Weights of a small transformer language model.
Architecture: LayerNorm before each block, rotary positions, no biases in attention or MLP, tied embeddings, normalized queries and keys.
Training: a variant of Muon for these matrices, 351M tokens, 5361 steps.
Each number is 200 + 30 x the weight over the matrix's rms, rounded and kept within 0 to 999. Layers, rows and columns count from 0.

# layer 15 attention key, 128x256, rms 0.147, rows 68-95, columns 0-63
189,209,177,161,154,182,240,241,218,196,215,186,230,216,207,165,215,167,221,217,179,168,159,250,176,248,162,158,145,222,178,220,193,235,180,161,232,194,179,219,190,196,214,195,180,166,237,171,215,215,215,176,173,237,199,186,206,188,225,191,243,211,212,229
238,130,206,226,184,167,236,178,178,170,235,179,216,244,159,255,193,240,153,171,226,175,181,220,222,193,162,216,206,183,187,165,241,182,197,216,211,197,202,158,227,186,226,211,186,168,210,203,187,216,222,191,207,188,209,211,213,237,202,183,240,188,213,179
217,218,225,190,218,222,153,195,221,235,216,193,279,249,188,223,242,188,173,125,164,116,187,227,218,180,127,202,145,193,218,132,134,162,180,176,255,277,218,228,191,189,249,169,156,179,180,183,198,141,205,229,201,230,247,153,153,221,200,181,195,212,200,169
206,190,238,150,219,224,219,136,210,222,213,199,120,260,229,268,242,157,204,182,215,153,194,141,262,227,198,228,201,195,226,234,164,220,242,222,188,235,207,174,187,243,200,177,131,242,83,196,176,236,185,166,185,246,174,226,213,174,153,232,169,218,146,200
177,200,223,237,166,170,215,196,250,240,196,199,170,182,160,219,180,273,188,121,189,201,173,233,237,166,158,149,174,205,202,185,155,157,163,138,210,204,228,198,234,249,207,214,211,173,210,147,237,177,175,252,183,204,289,160,203,225,206,219,218,156,234,169
196,186,230,181,156,134,198,282,227,214,176,199,209,222,165,141,222,223,191,208,194,158,224,198,202,207,170,204,234,184,198,229,209,272,175,214,198,162,165,296,217,228,192,276,222,143,206,190,187,157,201,225,164,114,231,156,260,246,202,150,243,168,214,210
167,164,217,184,185,147,233,175,200,146,214,201,224,231,178,188,188,223,204,138,189,196,156,208,205,129,252,202,180,186,270,208,233,162,254,233,227,116,202,253,171,197,177,237,229,218,235,254,175,231,168,227,183,197,222,233,233,153,150,170,197,218,142,155
202,158,183,197,234,233,147,146,225,211,223,207,254,149,214,193,141,202,178,190,216,211,180,176,166,189,218,219,156,214,194,184,210,196,178,161,208,226,170,202,123,226,173,199,210,214,234,234,236,176,199,179,211,198,157,215,234,165,177,237,152,233,185,192
199,212,178,199,218,186,186,181,195,215,189,249,224,169,171,194,192,230,193,174,203,214,185,173,237,195,165,146,229,211,209,159,207,165,167,211,188,199,199,209,218,217,171,260,222,217,187,165,167,230,217,215,177,248,205,203,216,188,123,192,158,195,190,230
209,175,149,159,236,207,201,184,205,206,191,153,215,164,170,204,157,196,157,226,223,174,205,197,251,217,187,198,198,187,144,197,191,191,222,244,182,196,146,240,134,184,180,214,239,220,225,187,179,215,268,177,249,164,197,146,200,177,190,135,234,219,262,231
184,160,211,165,198,193,193,184,227,253,191,238,224,234,220,187,254,159,159,160,198,170,170,196,144,135,133,171,209,150,239,231,182,174,178,186,279,256,193,244,191,238,203,242,248,226,190,220,182,186,145,212,197,223,169,145,162,225,200,235,264,279,239,192
215,202,183,184,200,197,214,201,171,191,213,194,199,210,215,204,132,199,192,228,181,129,246,218,234,257,196,198,180,147,198,233,211,189,233,224,190,224,216,233,201,213,157,187,195,205,178,181,221,250,228,227,279,248,239,285,227,226,234,255,207,214,203,143
203,224,165,208,189,185,186,221,196,202,225,176,221,259,212,218,212,217,224,217,184,177,221,192,200,224,177,166,200,229,185,166,186,234,209,173,188,234,224,159,247,169,171,177,169,203,233,171,215,221,230,162,165,217,251,215,198,197,162,182,219,201,206,223
184,241,182,178,253,229,197,214,198,209,137,223,177,149,190,223,171,193,184,210,198,214,224,183,137,177,233,167,237,215,225,218,245,199,196,218,215,164,193,198,142,221,211,172,227,201,164,242,227,203,209,184,235,187,187,219,190,189,233,197,210,192,197,177
197,190,218,177,170,170,181,186,173,221,212,195,203,259,165,169,211,175,146,200,190,204,205,211,206,185,207,180,200,182,197,185,128,206,205,233,210,173,256,209,170,219,184,240,214,182,184,192,173,188,269,213,199,174,238,239,246,223,202,233,212,210,156,218
171,220,229,206,179,166,239,217,170,133,192,177,233,240,206,211,195,183,206,193,234,204,192,192,226,184,174,197,204,206,164,249,162,205,150,232,187,194,190,228,218,220,222,214,205,217,212,241,193,190,226,209,222,147,208,205,200,199,218,252,242,175,197,161
228,199,179,175,231,236,227,184,280,237,203,190,164,109,213,197,211,186,191,180,180,176,188,242,214,187,248,174,189,207,182,231,182,199,196,166,114,169,198,199,229,189,208,193,241,133,206,183,216,169,138,189,243,251,159,228,212,194,202,196,209,205,208,217
238,111,178,219,153,195,200,220,185,140,264,191,174,217,173,207,149,226,175,200,235,212,213,205,214,188,215,180,306,166,213,171,224,179,231,244,179,183,192,191,190,192,173,232,222,204,246,220,212,230,182,253,154,126,243,199,161,193,178,213,263,185,189,218
159,191,204,148,196,156,184,210,184,205,245,250,190,168,151,210,245,209,218,233,181,186,170,215,277,254,230,217,160,209,167,200,224,125,129,248,193,202,207,183,163,200,259,267,174,172,261,221,249,148,203,173,222,242,219,142,206,268,162,144,180,225,145,240
177,230,233,199,200,244,215,206,238,170,200,225,172,251,251,215,215,157,244,203,226,170,184,207,218,166,264,204,258,231,230,186,192,227,220,210,253,191,234,207,177,163,204,206,166,193,168,180,240,210,146,241,195,195,210,220,291,173,253,194,188,205,165,257
173,203,197,230,203,214,201,157,213,225,232,230,164,202,228,227,176,157,190,156,217,176,182,213,184,202,194,200,165,192,220,170,210,238,245,227,164,245,218,231,220,183,221,235,166,257,211,180,218,234,203,189,192,150,179,216,208,134,183,235,220,232,156,199
209,195,160,213,139,167,262,265,187,195,147,194,209,193,178,191,267,235,156,207,267,219,184,150,219,253,195,158,230,206,262,279,175,216,148,235,238,235,199,210,161,319,191,215,152,248,172,174,143,174,221,180,194,169,178,202,211,199,189,174,200,246,177,200
204,203,186,250,240,259,199,174,219,215,190,204,182,210,168,194,116,179,233,203,167,178,224,204,194,184,156,274,213,161,167,195,226,177,171,179,157,163,222,220,125,182,208,269,220,185,211,239,180,84,182,159,180,242,206,238,221,206,211,197,205,176,185,253
179,187,191,220,210,209,212,158,161,200,228,188,265,197,228,204,150,177,232,173,238,258,250,184,147,187,242,268,168,218,192,191,181,200,221,191,208,170,217,177,221,148,182,170,187,192,166,223,210,178,207,238,215,193,202,198,233,208,174,249,214,184,185,158
141,224,179,181,154,170,181,229,149,245,166,247,163,226,219,184,223,252,228,182,174,181,157,218,256,195,234,227,216,260,228,281,164,220,148,225,215,155,166,174,169,181,179,228,161,185,190,257,204,149,293,230,217,201,243,219,228,215,210,149,153,183,201,223
187,194,208,196,184,235,172,203,237,270,156,216,223,198,175,194,229,164,259,186,217,233,175,147,221,195,178,227,202,228,155,217,234,128,225,230,226,185,192,155,187,197,202,285,163,233,216,219,184,262,199,204,243,175,232,157,187,207,184,148,193,243,154,156
199,215,240,201,219,198,216,159,162,259,222,230,215,157,160,212,153,192,180,199,176,235,223,212,159,184,214,213,180,263,178,178,233,185,216,209,213,200,169,204,199,205,162,208,168,205,196,133,208,201,202,196,116,226,156,173,205,193,168,202,182,168,218,140
244,212,165,176,171,157,158,151,172,173,220,180,184,167,211,202,222,198,270,212,157,194,220,240,234,168,164,222,234,191,214,187,221,237,241,230,158,226,236,220,149,236,155,161,168,269,183,158,227,261,107,260,150,180,140,160,261,171,176,204,171,168,168,177
# layer 15 attention query, 256x256, rms 0.153, rows 133-159,165-191, columns 0-63
179,169,232,152,192,203,202,273,237,249,219,227,181,218,156,206,221,237,199,179,221,178,200,164,225,187,196,249,224,161,170,181,199,228,174,176,228,238,199,217,212,218,212,279,164,191,186,236,188,168,193,189,170,167,241,155,246,180,194,133,207,198,161,184
214,222,136,154,163,157,229,215,196,219,187,140,213,164,214,214,267,177,246,224,186,189,243,175,202,213,192,150,218,175,270,228,208,191,205,160,187,174,222,156,240,222,235,206,253,250,208,192,230,176,159,180,250,212,174,209,222,217,215,209,189,203,159,231
182,211,196,245,162,218,213,194,209,255,222,202,197,137,141,185,178,188,141,192,170,233,154,213,201,209,223,236,209,184,245,231,209,138,184,202,213,183,205,246,198,179,185,228,238,215,192,197,227,200,240,207,208,156,149,178,238,204,239,171,142,204,162,208
170,210,250,180,147,226,144,248,236,201,211,189,205,293,201,191,156,158,203,273,189,246,178,191,201,228,165,217,226,223,208,212,194,208,151,215,232,249,211,194,183,247,210,182,162,178,201,146,169,207,183,167,179,184,190,188,198,221,191,226,172,240,192,190
194,213,197,179,204,187,195,173,212,211,156,206,147,233,210,226,161,148,202,229,202,237,262,249,220,165,227,178,191,214,179,209,231,192,228,232,240,222,194,158,198,213,166,218,151,217,202,176,146,213,207,183,197,189,224,201,182,217,225,246,171,210,202,157
155,216,237,206,193,225,194,191,190,222,163,206,141,175,155,191,191,165,148,175,227,202,186,217,185,257,201,154,223,212,224,226,210,216,255,174,185,259,168,163,219,213,209,227,183,222,176,225,193,168,201,138,254,219,229,220,215,220,205,228,240,120,271,211
234,229,225,207,167,140,206,242,199,234,205,166,185,223,251,221,268,190,209,188,263,214,189,221,181,203,209,216,244,193,225,191,226,199,249,239,199,191,226,177,203,189,198,165,195,245,123,194,212,182,175,150,193,229,202,187,232,199,247,218,177,230,167,219
200,231,221,254,175,180,222,231,221,184,214,190,201,245,188,199,167,215,215,237,224,188,216,173,176,158,196,253,234,193,172,179,186,182,190,194,159,187,254,194,154,189,224,168,184,195,245,181,253,236,204,210,210,236,219,215,225,203,220,195,242,184,187,176
237,214,198,131,219,204,232,221,167,193,243,214,185,267,157,195,183,189,209,197,260,239,206,114,141,190,223,223,215,218,189,149,215,272,235,151,225,229,223,203,143,191,169,179,154,181,205,229,198,240,185,155,154,170,208,213,201,199,190,186,184,221,184,221
187,257,211,197,225,169,189,140,182,169,211,171,170,199,148,230,173,234,219,229,164,247,173,254,176,264,163,251,145,209,230,167,209,212,203,190,230,201,248,193,198,174,229,201,229,138,247,176,165,214,186,173,175,206,198,226,183,207,219,182,195,219,251,187
213,245,241,158,207,181,86,169,208,201,187,236,210,170,134,190,237,224,186,201,208,216,204,188,179,230,160,251,173,220,154,231,201,191,186,215,196,211,212,159,243,228,213,216,228,177,187,184,252,243,184,214,261,234,227,163,201,201,213,191,226,211,219,183
123,195,253,196,183,221,206,204,216,172,179,149,165,210,198,257,209,217,202,199,209,178,126,220,194,191,269,243,163,170,207,171,245,194,176,262,177,161,238,142,253,194,202,206,221,213,193,234,177,181,211,228,194,182,170,189,196,189,270,238,206,195,206,184
182,220,250,223,198,193,206,217,162,183,176,228,192,183,218,235,170,171,183,177,216,151,159,210,189,170,207,227,192,192,256,180,237,204,201,217,202,214,191,218,193,222,198,206,223,233,182,231,218,205,177,254,149,218,177,198,181,156,185,208,200,210,187,235
186,229,203,187,200,189,180,189,233,185,189,211,180,147,236,186,197,208,200,187,193,224,214,226,227,226,194,246,215,234,178,223,214,158,157,231,189,227,179,204,212,186,191,225,165,188,225,201,250,185,193,191,209,219,221,211,202,202,183,179,174,226,213,199
193,195,215,219,224,160,200,148,210,204,189,216,237,204,191,230,224,158,159,249,210,187,200,242,189,174,211,185,219,205,234,237,209,211,213,257,209,209,202,188,203,184,183,235,186,192,168,183,185,210,190,193,221,253,177,231,203,214,216,231,210,182,200,218
166,209,187,183,203,196,208,211,198,190,172,223,220,197,165,222,182,197,182,196,229,226,156,185,199,205,211,222,168,163,226,218,239,201,155,189,222,225,206,217,173,216,196,262,230,244,235,225,205,203,248,211,254,165,214,196,212,187,213,214,171,199,205,130
228,176,256,200,230,222,220,156,169,201,159,221,209,212,235,214,169,182,206,247,234,170,172,201,231,192,254,199,232,227,192,202,212,233,237,216,226,196,227,181,223,223,183,220,196,188,156,211,176,191,191,168,151,231,197,242,190,199,180,215,203,231,230,217
234,160,240,181,174,169,213,173,216,208,240,202,200,244,151,245,197,214,222,247,247,151,167,193,144,175,212,189,168,194,193,218,162,226,221,175,219,222,217,200,232,177,162,143,150,177,165,243,197,206,190,217,261,205,214,229,170,240,237,229,185,224,219,248
188,144,192,215,206,168,185,188,205,203,234,226,190,171,222,208,140,228,179,170,178,229,180,228,202,213,225,209,219,166,162,169,208,215,232,188,153,206,145,194,202,225,171,170,233,217,173,171,186,228,234,228,193,191,203,196,180,238,175,224,145,216,174,173
178,219,224,175,204,182,197,171,195,221,176,203,131,242,195,223,167,204,205,214,202,206,261,230,192,184,195,152,200,228,220,202,233,190,188,203,217,206,190,204,195,208,199,145,192,235,114,196,207,228,180,200,166,224,211,156,256,230,179,253,159,225,226,200
215,237,210,235,212,202,182,211,142,259,158,129,182,213,227,213,182,153,225,181,126,122,226,225,199,232,209,253,239,203,156,118,157,246,213,215,156,166,197,184,274,202,196,214,134,152,104,194,278,235,169,194,229,231,180,181,263,216,258,259,218,205,218,196
239,209,179,155,181,227,206,190,175,208,200,186,202,204,240,174,162,186,204,194,198,197,199,193,180,217,221,215,241,180,189,213,188,203,211,198,202,206,176,196,231,206,218,203,197,245,167,245,211,241,226,160,248,212,192,181,158,216,211,279,244,210,201,178
232,230,204,223,205,198,195,196,215,236,197,238,162,177,251,233,200,180,197,250,260,150,205,191,180,183,207,179,227,204,199,174,206,213,204,231,188,190,179,194,231,233,184,213,225,184,213,169,193,247,216,172,212,184,208,182,171,102,159,258,170,184,184,190
206,239,268,148,222,219,224,199,230,210,199,216,224,202,254,177,228,250,213,266,202,185,173,207,147,187,177,186,238,204,188,205,220,229,242,198,240,170,230,171,155,190,264,193,206,177,179,253,212,203,196,203,240,226,103,206,181,213,236,206,312,205,254,154
206,176,153,236,270,227,182,198,163,213,223,237,209,189,175,234,229,160,165,224,186,173,295,293,212,204,219,129,203,179,247,203,227,225,184,231,204,232,172,201,234,230,216,171,196,271,138,196,114,267,176,191,137,207,181,267,250,150,165,201,240,169,256,217
202,195,222,204,208,204,180,241,178,201,215,240,177,220,198,205,248,199,232,176,213,158,204,191,230,205,168,191,218,204,156,175,241,182,171,202,209,195,263,253,232,156,221,214,181,207,248,171,209,204,238,222,226,180,230,204,219,185,201,133,176,192,191,170
196,139,203,192,201,170,166,172,161,206,176,236,184,177,206,181,165,202,231,237,156,175,224,211,197,227,144,241,166,197,209,213,226,233,169,209,105,219,198,195,185,200,185,222,190,195,227,226,219,242,252,207,219,157,213,179,167,185,192,182,163,193,183,183
183,150,230,156,228,181,213,232,192,226,218,161,207,218,170,225,234,217,252,192,190,116,203,130,234,203,187,257,207,206,209,132,191,230,207,224,208,194,168,207,191,220,213,193,149,229,176,236,174,232,181,204,167,163,193,177,230,189,162,148,207,204,206,172
210,166,187,292,185,174,251,207,201,256,169,233,175,220,205,184,198,211,154,173,228,237,220,184,182,178,230,221,210,225,198,183,201,155,177,197,183,198,185,204,188,209,139,228,173,161,170,178,167,276,188,191,211,141,214,179,233,168,233,163,211,215,185,244
167,159,184,215,204,192,230,154,260,209,174,182,171,244,194,159,239,135,200,189,206,208,168,209,166,187,217,208,195,202,196,232,166,225,210,202,162,186,195,200,142,258,186,241,278,137,192,240,220,154,218,216,153,178,251,165,218,192,189,208,216,172,178,230
176,184,156,228,215,198,195,198,243,233,221,188,206,208,232,200,240,202,200,160,215,225,160,201,196,166,149,191,203,227,204,249,200,191,203,216,294,273,272,213,185,215,213,187,179,235,218,210,206,205,252,192,224,162,152,186,232,181,139,181,210,237,163,210
201,195,220,177,189,181,182,242,196,191,206,230,187,203,226,226,119,230,243,186,149,189,172,214,190,138,195,250,177,189,185,159,179,151,201,164,183,205,180,159,199,153,186,185,186,211,217,226,210,164,221,232,234,214,215,235,212,206,243,218,221,176,184,211
205,178,288,177,164,246,154,226,191,175,165,204,157,154,245,267,183,205,176,142,173,208,214,179,145,219,147,245,131,179,220,174,251,156,170,196,222,180,162,217,248,276,214,218,222,190,227,203,218,146,220,201,217,206,155,212,220,250,194,229,258,220,177,230
248,190,194,225,187,208,157,184,227,206,160,196,231,165,196,185,195,173,222,194,216,199,201,242,245,215,213,193,232,203,199,216,176,225,156,204,205,216,194,243,193,212,232,170,197,170,193,201,146,214,219,216,210,232,206,191,202,230,211,203,227,203,206,170
274,186,201,158,147,250,234,172,245,190,217,198,158,228,233,218,163,153,190,209,179,199,218,189,153,196,185,190,257,169,217,172,222,173,196,219,165,251,191,234,173,253,221,179,188,237,212,216,190,175,183,197,208,215,201,219,238,172,228,265,206,201,216,169
208,206,181,215,152,164,206,269,165,174,219,225,191,176,234,225,155,176,209,209,189,139,192,147,158,213,151,226,189,145,177,215,215,181,198,183,211,265,264,197,218,175,217,187,176,177,216,163,241,237,207,195,194,235,221,198,259,205,218,239,159,233,214,161
158,165,182,154,216,237,173,191,214,223,219,185,235,161,202,168,202,226,251,231,187,193,190,170,168,239,202,184,186,221,177,222,172,189,173,220,216,232,247,256,212,240,194,183,176,169,191,220,241,171,205,209,207,156,215,174,267,155,247,170,177,151,197,214
177,190,254,211,237,162,175,223,198,195,168,193,253,202,252,188,229,189,196,185,190,206,206,201,227,211,231,189,178,229,200,217,202,185,245,184,201,184,216,212,197,206,142,195,213,170,171,216,188,194,142,167,277,230,207,189,191,176,146,176,203,200,179,202
200,179,222,198,210,186,208,181,213,170,196,177,214,253,190,162,194,210,205,172,225,170,152,213,203,164,179,190,151,196,189,228,227,222,191,212,193,198,184,194,112,185,202,202,194,188,256,142,211,178,226,222,218,223,160,212,179,218,138,206,205,186,187,237
187,214,222,220,153,215,173,187,191,186,152,217,177,197,162,204,194,167,130,233,171,198,191,196,151,215,227,202,175,172,199,248,201,218,231,184,201,178,229,207,201,228,232,208,142,147,191,209,181,222,172,223,201,221,145,216,193,153,192,233,191,203,181,241
235,222,240,204,233,208,237,181,248,181,203,186,200,206,208,203,221,215,155,250,197,200,171,219,229,194,183,195,245,159,151,180,211,159,157,236,187,212,178,211,258,147,161,248,188,191,231,137,199,210,240,149,227,228,218,168,176,207,207,187,184,238,201,238
167,211,209,201,178,179,208,194,196,216,183,203,210,160,237,211,205,171,185,216,229,236,160,151,189,191,190,208,166,167,199,202,249,223,182,196,175,230,229,226,175,220,187,265,207,137,192,174,180,161,170,217,204,209,143,202,220,204,143,199,167,187,205,175
191,213,225,196,189,245,173,189,185,185,192,209,221,146,227,219,141,180,186,201,205,202,223,215,201,230,229,165,192,209,220,211,226,161,148,213,206,207,165,199,192,209,216,214,202,247,220,196,201,194,197,193,225,194,162,151,214,194,233,202,208,218,165,160
209,194,194,209,241,197,236,198,191,163,180,239,242,231,220,216,229,179,200,205,234,167,190,198,166,158,198,214,206,224,178,203,182,220,224,217,213,250,216,200,200,212,158,225,204,205,167,205,178,188,201,178,210,184,173,202,221,213,187,199,224,199,207,216
225,207,209,205,189,166,185,251,184,172,186,205,187,267,167,172,233,200,210,210,172,211,221,208,186,172,252,185,176,180,164,207,210,229,216,167,226,209,279,209,215,220,211,199,166,177,210,206,223,196,193,165,199,202,248,161,175,144,217,191,203,208,189,210
183,119,192,207,157,152,224,226,218,220,177,206,216,155,243,170,216,210,199,211,203,227,141,120,209,231,232,207,197,196,199,186,240,178,229,222,167,164,203,243,215,238,219,177,239,227,180,178,145,183,197,236,156,244,201,199,225,232,230,213,188,221,163,184
249,179,188,250,160,196,253,202,196,219,229,201,201,229,226,190,195,285,167,155,179,159,197,251,165,168,179,178,215,180,196,157,169,178,186,250,188,198,209,167,184,207,231,233,230,216,230,196,218,275,191,188,185,185,210,223,179,194,220,176,265,180,234,233
169,171,175,125,190,207,183,128,250,194,243,191,239,160,136,303,179,194,192,174,230,249,215,238,195,109,156,264,139,200,174,161,180,244,111,189,223,196,213,183,296,168,227,195,172,211,285,165,140,247,162,256,207,230,187,169,205,214,229,228,185,227,217,243
219,155,194,217,207,231,216,187,221,158,178,219,138,156,175,169,174,183,140,225,231,160,219,178,197,214,211,228,190,192,198,214,178,130,185,182,194,191,191,197,204,213,211,207,264,276,246,256,203,242,226,239,195,187,178,215,156,243,170,211,143,144,178,191
176,225,183,244,209,195,198,230,193,214,236,264,207,181,255,187,209,158,191,225,171,232,170,173,194,225,193,218,205,212,218,205,198,219,186,228,170,225,166,182,194,167,165,208,209,242,250,201,225,169,214,165,211,165,235,133,247,197,188,186,138,143,227,154
194,222,217,229,164,221,208,189,178,278,223,189,234,224,146,194,176,248,228,214,218,236,150,229,187,200,245,210,186,209,161,245,216,204,201,159,266,247,284,238,152,169,162,211,190,177,199,200,236,198,148,243,197,164,158,160,230,171,211,215,218,225,253,199
254,180,173,142,206,229,208,209,169,127,220,224,183,223,189,231,196,149,194,162,209,184,259,191,191,177,236,200,180,185,257,192,188,217,195,161,172,192,159,269,180,228,185,236,283,197,161,195,217,184,191,209,196,198,229,172,159,191,208,214,244,215,203,232
132,219,199,167,192,235,211,202,218,252,246,193,184,194,247,206,164,203,212,218,225,191,171,151,191,212,208,209,224,188,167,234,162,220,197,253,188,177,213,226,232,199,198,233,175,223,199,169,171,269,210,159,185,154,202,176,169,173,220,201,229,234,207,186
166,201,221,211,226,198,213,176,223,154,156,146,143,196,232,141,236,169,199,235,225,220,239,210,182,186,204,170,198,183,200,179,185,195,227,232,140,206,203,218,153,243,143,141,167,180,208,195,155,285,222,199,236,174,161,204,213,211,237,195,160,253,152,151
# layer 15 attention value, 128x256, rms 0.144, rows 64-72, columns 0-63
235,216,211,174,206,185,177,205,194,159,239,226,225,203,228,212,241,255,208,230,174,220,146,173,197,284,167,230,204,233,219,172,219,236,220,184,227,182,150,219,202,168,228,202,248,182,157,222,246,197,198,229,222,140,183,264,191,187,235,186,126,208,211,217
228,203,196,201,203,223,183,229,193,156,183,192,192,190,196,209,250,211,188,169,217,168,212,203,235,219,183,207,184,217,192,188,172,239,206,202,226,209,253,182,169,182,201,221,153,193,199,168,225,180,179,163,167,167,239,203,178,229,190,172,252,253,162,217
215,192,174,202,221,175,203,204,187,140,209,179,243,150,227,188,228,191,175,200,188,172,267,204,154,188,193,228,239,166,184,184,174,151,165,175,207,165,185,188,241,218,185,243,248,142,193,194,251,204,202,193,198,201,184,197,197,204,190,184,191,233,171,180
199,218,246,181,217,211,211,160,191,186,165,222,178,218,184,195,162,197,221,221,207,142,173,224,175,265,167,189,176,184,230,192,259,176,232,185,232,148,163,168,259,211,197,119,216,226,187,168,178,168,247,181,204,154,251,258,231,180,218,233,152,195,231,230
154,226,206,192,200,232,157,157,197,202,195,199,178,216,232,152,151,147,198,165,143,158,200,254,216,204,201,136,219,190,166,192,201,210,225,200,153,194,234,177,253,193,198,239,211,248,216,192,202,216,246,218,179,240,206,161,231,183,203,118,174,237,243,201
218,202,172,228,204,199,233,200,231,232,182,180,174,230,202,295,224,213,164,194,241,217,237,188,174,207,177,217,182,203,168,242,170,203,194,195,209,173,161,194,184,220,198,201,184,184,165,230,203,181,216,211,229,256,225,163,180,174,186,166,172,199,171,166
208,177,194,180,243,254,196,199,193,224,168,240,234,256,232,201,197,204,253,214,187,167,210,211,228,181,175,197,221,195,197,190,217,222,185,227,198,202,193,216,207,197,210,165,219,224,186,172,230,194,175,173,228,218,203,159,198,212,215,195,163,190,199,203
200,187,203,220,190,211,234,187,167,201,200,212,177,256,148,199,250,216,185,198,234,120,189,178,191,230,214,224,171,202,214,197,207,217,188,206,192,198,148,249,208,256,240,245,168,185,243,185,171,168,252,255,200,244,213,197,162,180,180,250,173,180,199,175
228,173,204,233,180,207,231,211,151,211,188,215,203,144,179,223,280,206,179,175,216,218,189,218,198,191,162,205,185,229,157,178,137,186,201,189,157,164,185,216,181,227,230,269,170,206,234,185,256,188,182,123,208,157,209,230,191,231,202,194,187,197,191,185
# layer 15 attention output (transposed), 256x256, rms 0.266, rows 128-136,160-168, columns 0-63
225,202,180,184,197,226,194,208,208,231,234,207,184,224,216,114,163,204,177,186,201,202,177,206,194,169,206,156,185,177,172,158,183,225,204,213,203,174,190,213,186,163,208,166,177,229,198,187,206,224,200,163,196,192,177,226,266,199,187,225,198,261,158,219
213,219,217,206,148,188,194,262,189,214,202,221,215,225,211,182,215,210,183,168,215,178,174,210,260,191,196,183,253,195,183,235,224,243,160,176,246,174,224,257,178,223,186,220,216,226,237,172,225,179,162,235,181,213,224,164,189,239,211,227,189,181,222,172
214,194,204,191,252,211,198,200,175,193,184,224,200,217,215,186,237,199,246,188,248,212,167,194,216,272,159,216,214,187,193,192,210,204,172,178,174,163,213,219,190,209,210,168,199,238,198,164,226,204,194,185,220,209,269,206,252,190,214,203,151,211,158,249
196,182,172,266,185,202,230,220,178,178,225,209,218,221,194,160,193,193,125,205,180,180,215,231,191,206,192,214,229,136,200,207,203,183,205,238,234,218,184,197,180,197,195,203,131,198,184,186,169,220,225,209,246,189,216,241,207,187,209,175,212,177,179,246
183,214,228,201,200,204,176,252,185,200,215,202,155,215,231,143,219,155,225,181,209,171,216,216,208,194,228,184,189,219,266,228,213,236,202,189,178,202,195,249,159,242,245,195,184,152,196,196,227,203,190,210,222,201,148,149,196,198,177,197,213,203,193,186
181,195,201,193,218,215,194,160,181,201,237,208,185,170,256,136,201,203,220,146,153,224,181,231,270,189,169,149,216,207,201,181,199,233,189,220,175,188,207,148,228,181,248,198,229,228,199,202,184,232,177,213,209,202,206,200,181,236,211,226,169,144,217,227
213,213,210,185,212,162,199,217,203,238,228,276,187,252,186,197,162,209,203,199,181,203,200,200,214,131,223,182,207,222,196,201,151,167,163,206,171,242,208,139,205,187,200,179,186,228,222,208,169,146,197,192,195,204,236,198,161,204,209,228,163,215,187,234
189,222,218,243,202,224,191,194,157,180,209,158,182,224,193,213,233,157,211,159,160,243,231,241,217,196,149,200,188,231,231,208,192,186,225,190,210,191,203,215,175,205,204,210,244,282,178,235,185,127,229,213,181,207,189,233,198,195,189,178,183,208,194,124
231,205,170,164,177,161,188,230,167,194,204,179,198,215,198,165,177,165,181,199,163,225,203,209,147,235,203,162,231,178,158,171,233,208,157,236,223,173,214,202,222,212,201,202,188,216,212,231,234,152,139,151,197,201,204,198,189,247,237,204,241,169,209,225
223,208,214,209,183,298,181,162,209,185,206,163,216,187,186,250,171,183,188,161,177,194,211,173,220,171,199,197,227,187,244,207,233,169,205,221,174,243,220,211,201,179,227,185,184,146,226,219,164,226,198,187,212,176,250,192,190,212,190,172,199,160,181,228
212,211,213,248,193,183,226,186,217,164,206,232,245,177,212,169,225,176,222,198,226,234,232,271,186,224,227,220,210,196,162,201,185,167,275,223,191,216,164,245,178,189,242,142,181,233,183,179,188,208,212,178,216,207,180,228,144,185,228,179,256,205,185,185
171,231,194,190,144,201,210,220,192,212,184,191,198,205,177,182,228,211,203,248,179,250,176,172,178,215,236,214,184,204,243,181,237,202,223,231,145,150,231,156,227,160,247,225,173,194,186,204,163,156,233,219,215,166,155,186,177,180,193,238,234,158,150,240
301,169,227,173,175,239,225,216,182,200,222,190,256,189,200,195,168,200,187,204,194,206,169,181,226,177,157,194,185,213,212,229,244,216,176,189,204,194,214,230,173,235,215,193,205,225,214,189,190,228,157,135,201,216,198,185,213,237,195,197,223,213,222,154
210,187,174,189,145,218,175,206,236,213,179,261,197,139,163,189,284,242,196,255,247,216,192,183,207,221,219,176,249,198,210,213,212,223,211,244,245,187,201,201,184,207,178,177,192,193,192,214,201,210,155,170,149,216,204,215,215,210,160,248,220,229,141,253
172,192,199,217,255,218,197,194,173,213,186,204,169,204,231,153,166,226,257,181,246,234,221,144,118,256,196,231,164,192,223,204,176,174,220,202,199,174,208,171,162,236,149,238,195,191,202,168,175,228,144,190,182,164,193,245,173,198,188,217,224,210,223,211
190,209,190,239,191,161,200,162,224,208,199,154,175,115,242,165,203,200,205,169,271,184,190,220,207,217,169,162,171,218,243,180,227,198,177,224,185,223,217,238,209,205,179,196,177,212,240,238,226,225,218,194,180,236,175,228,215,187,183,229,240,223,232,239
201,225,193,211,229,211,197,213,204,204,187,225,223,187,265,191,124,209,225,223,214,262,213,224,170,206,168,209,201,181,203,180,180,207,193,230,168,218,165,229,217,155,199,157,166,194,168,209,225,204,202,178,221,234,198,155,186,258,256,223,208,191,186,250
186,193,210,212,213,198,179,169,165,205,203,238,234,220,197,181,215,222,163,223,184,157,149,174,235,188,212,180,229,196,183,228,176,202,182,151,210,158,173,235,225,192,208,124,203,188,213,174,199,190,194,271,156,212,214,173,177,173,225,212,189,187,254,185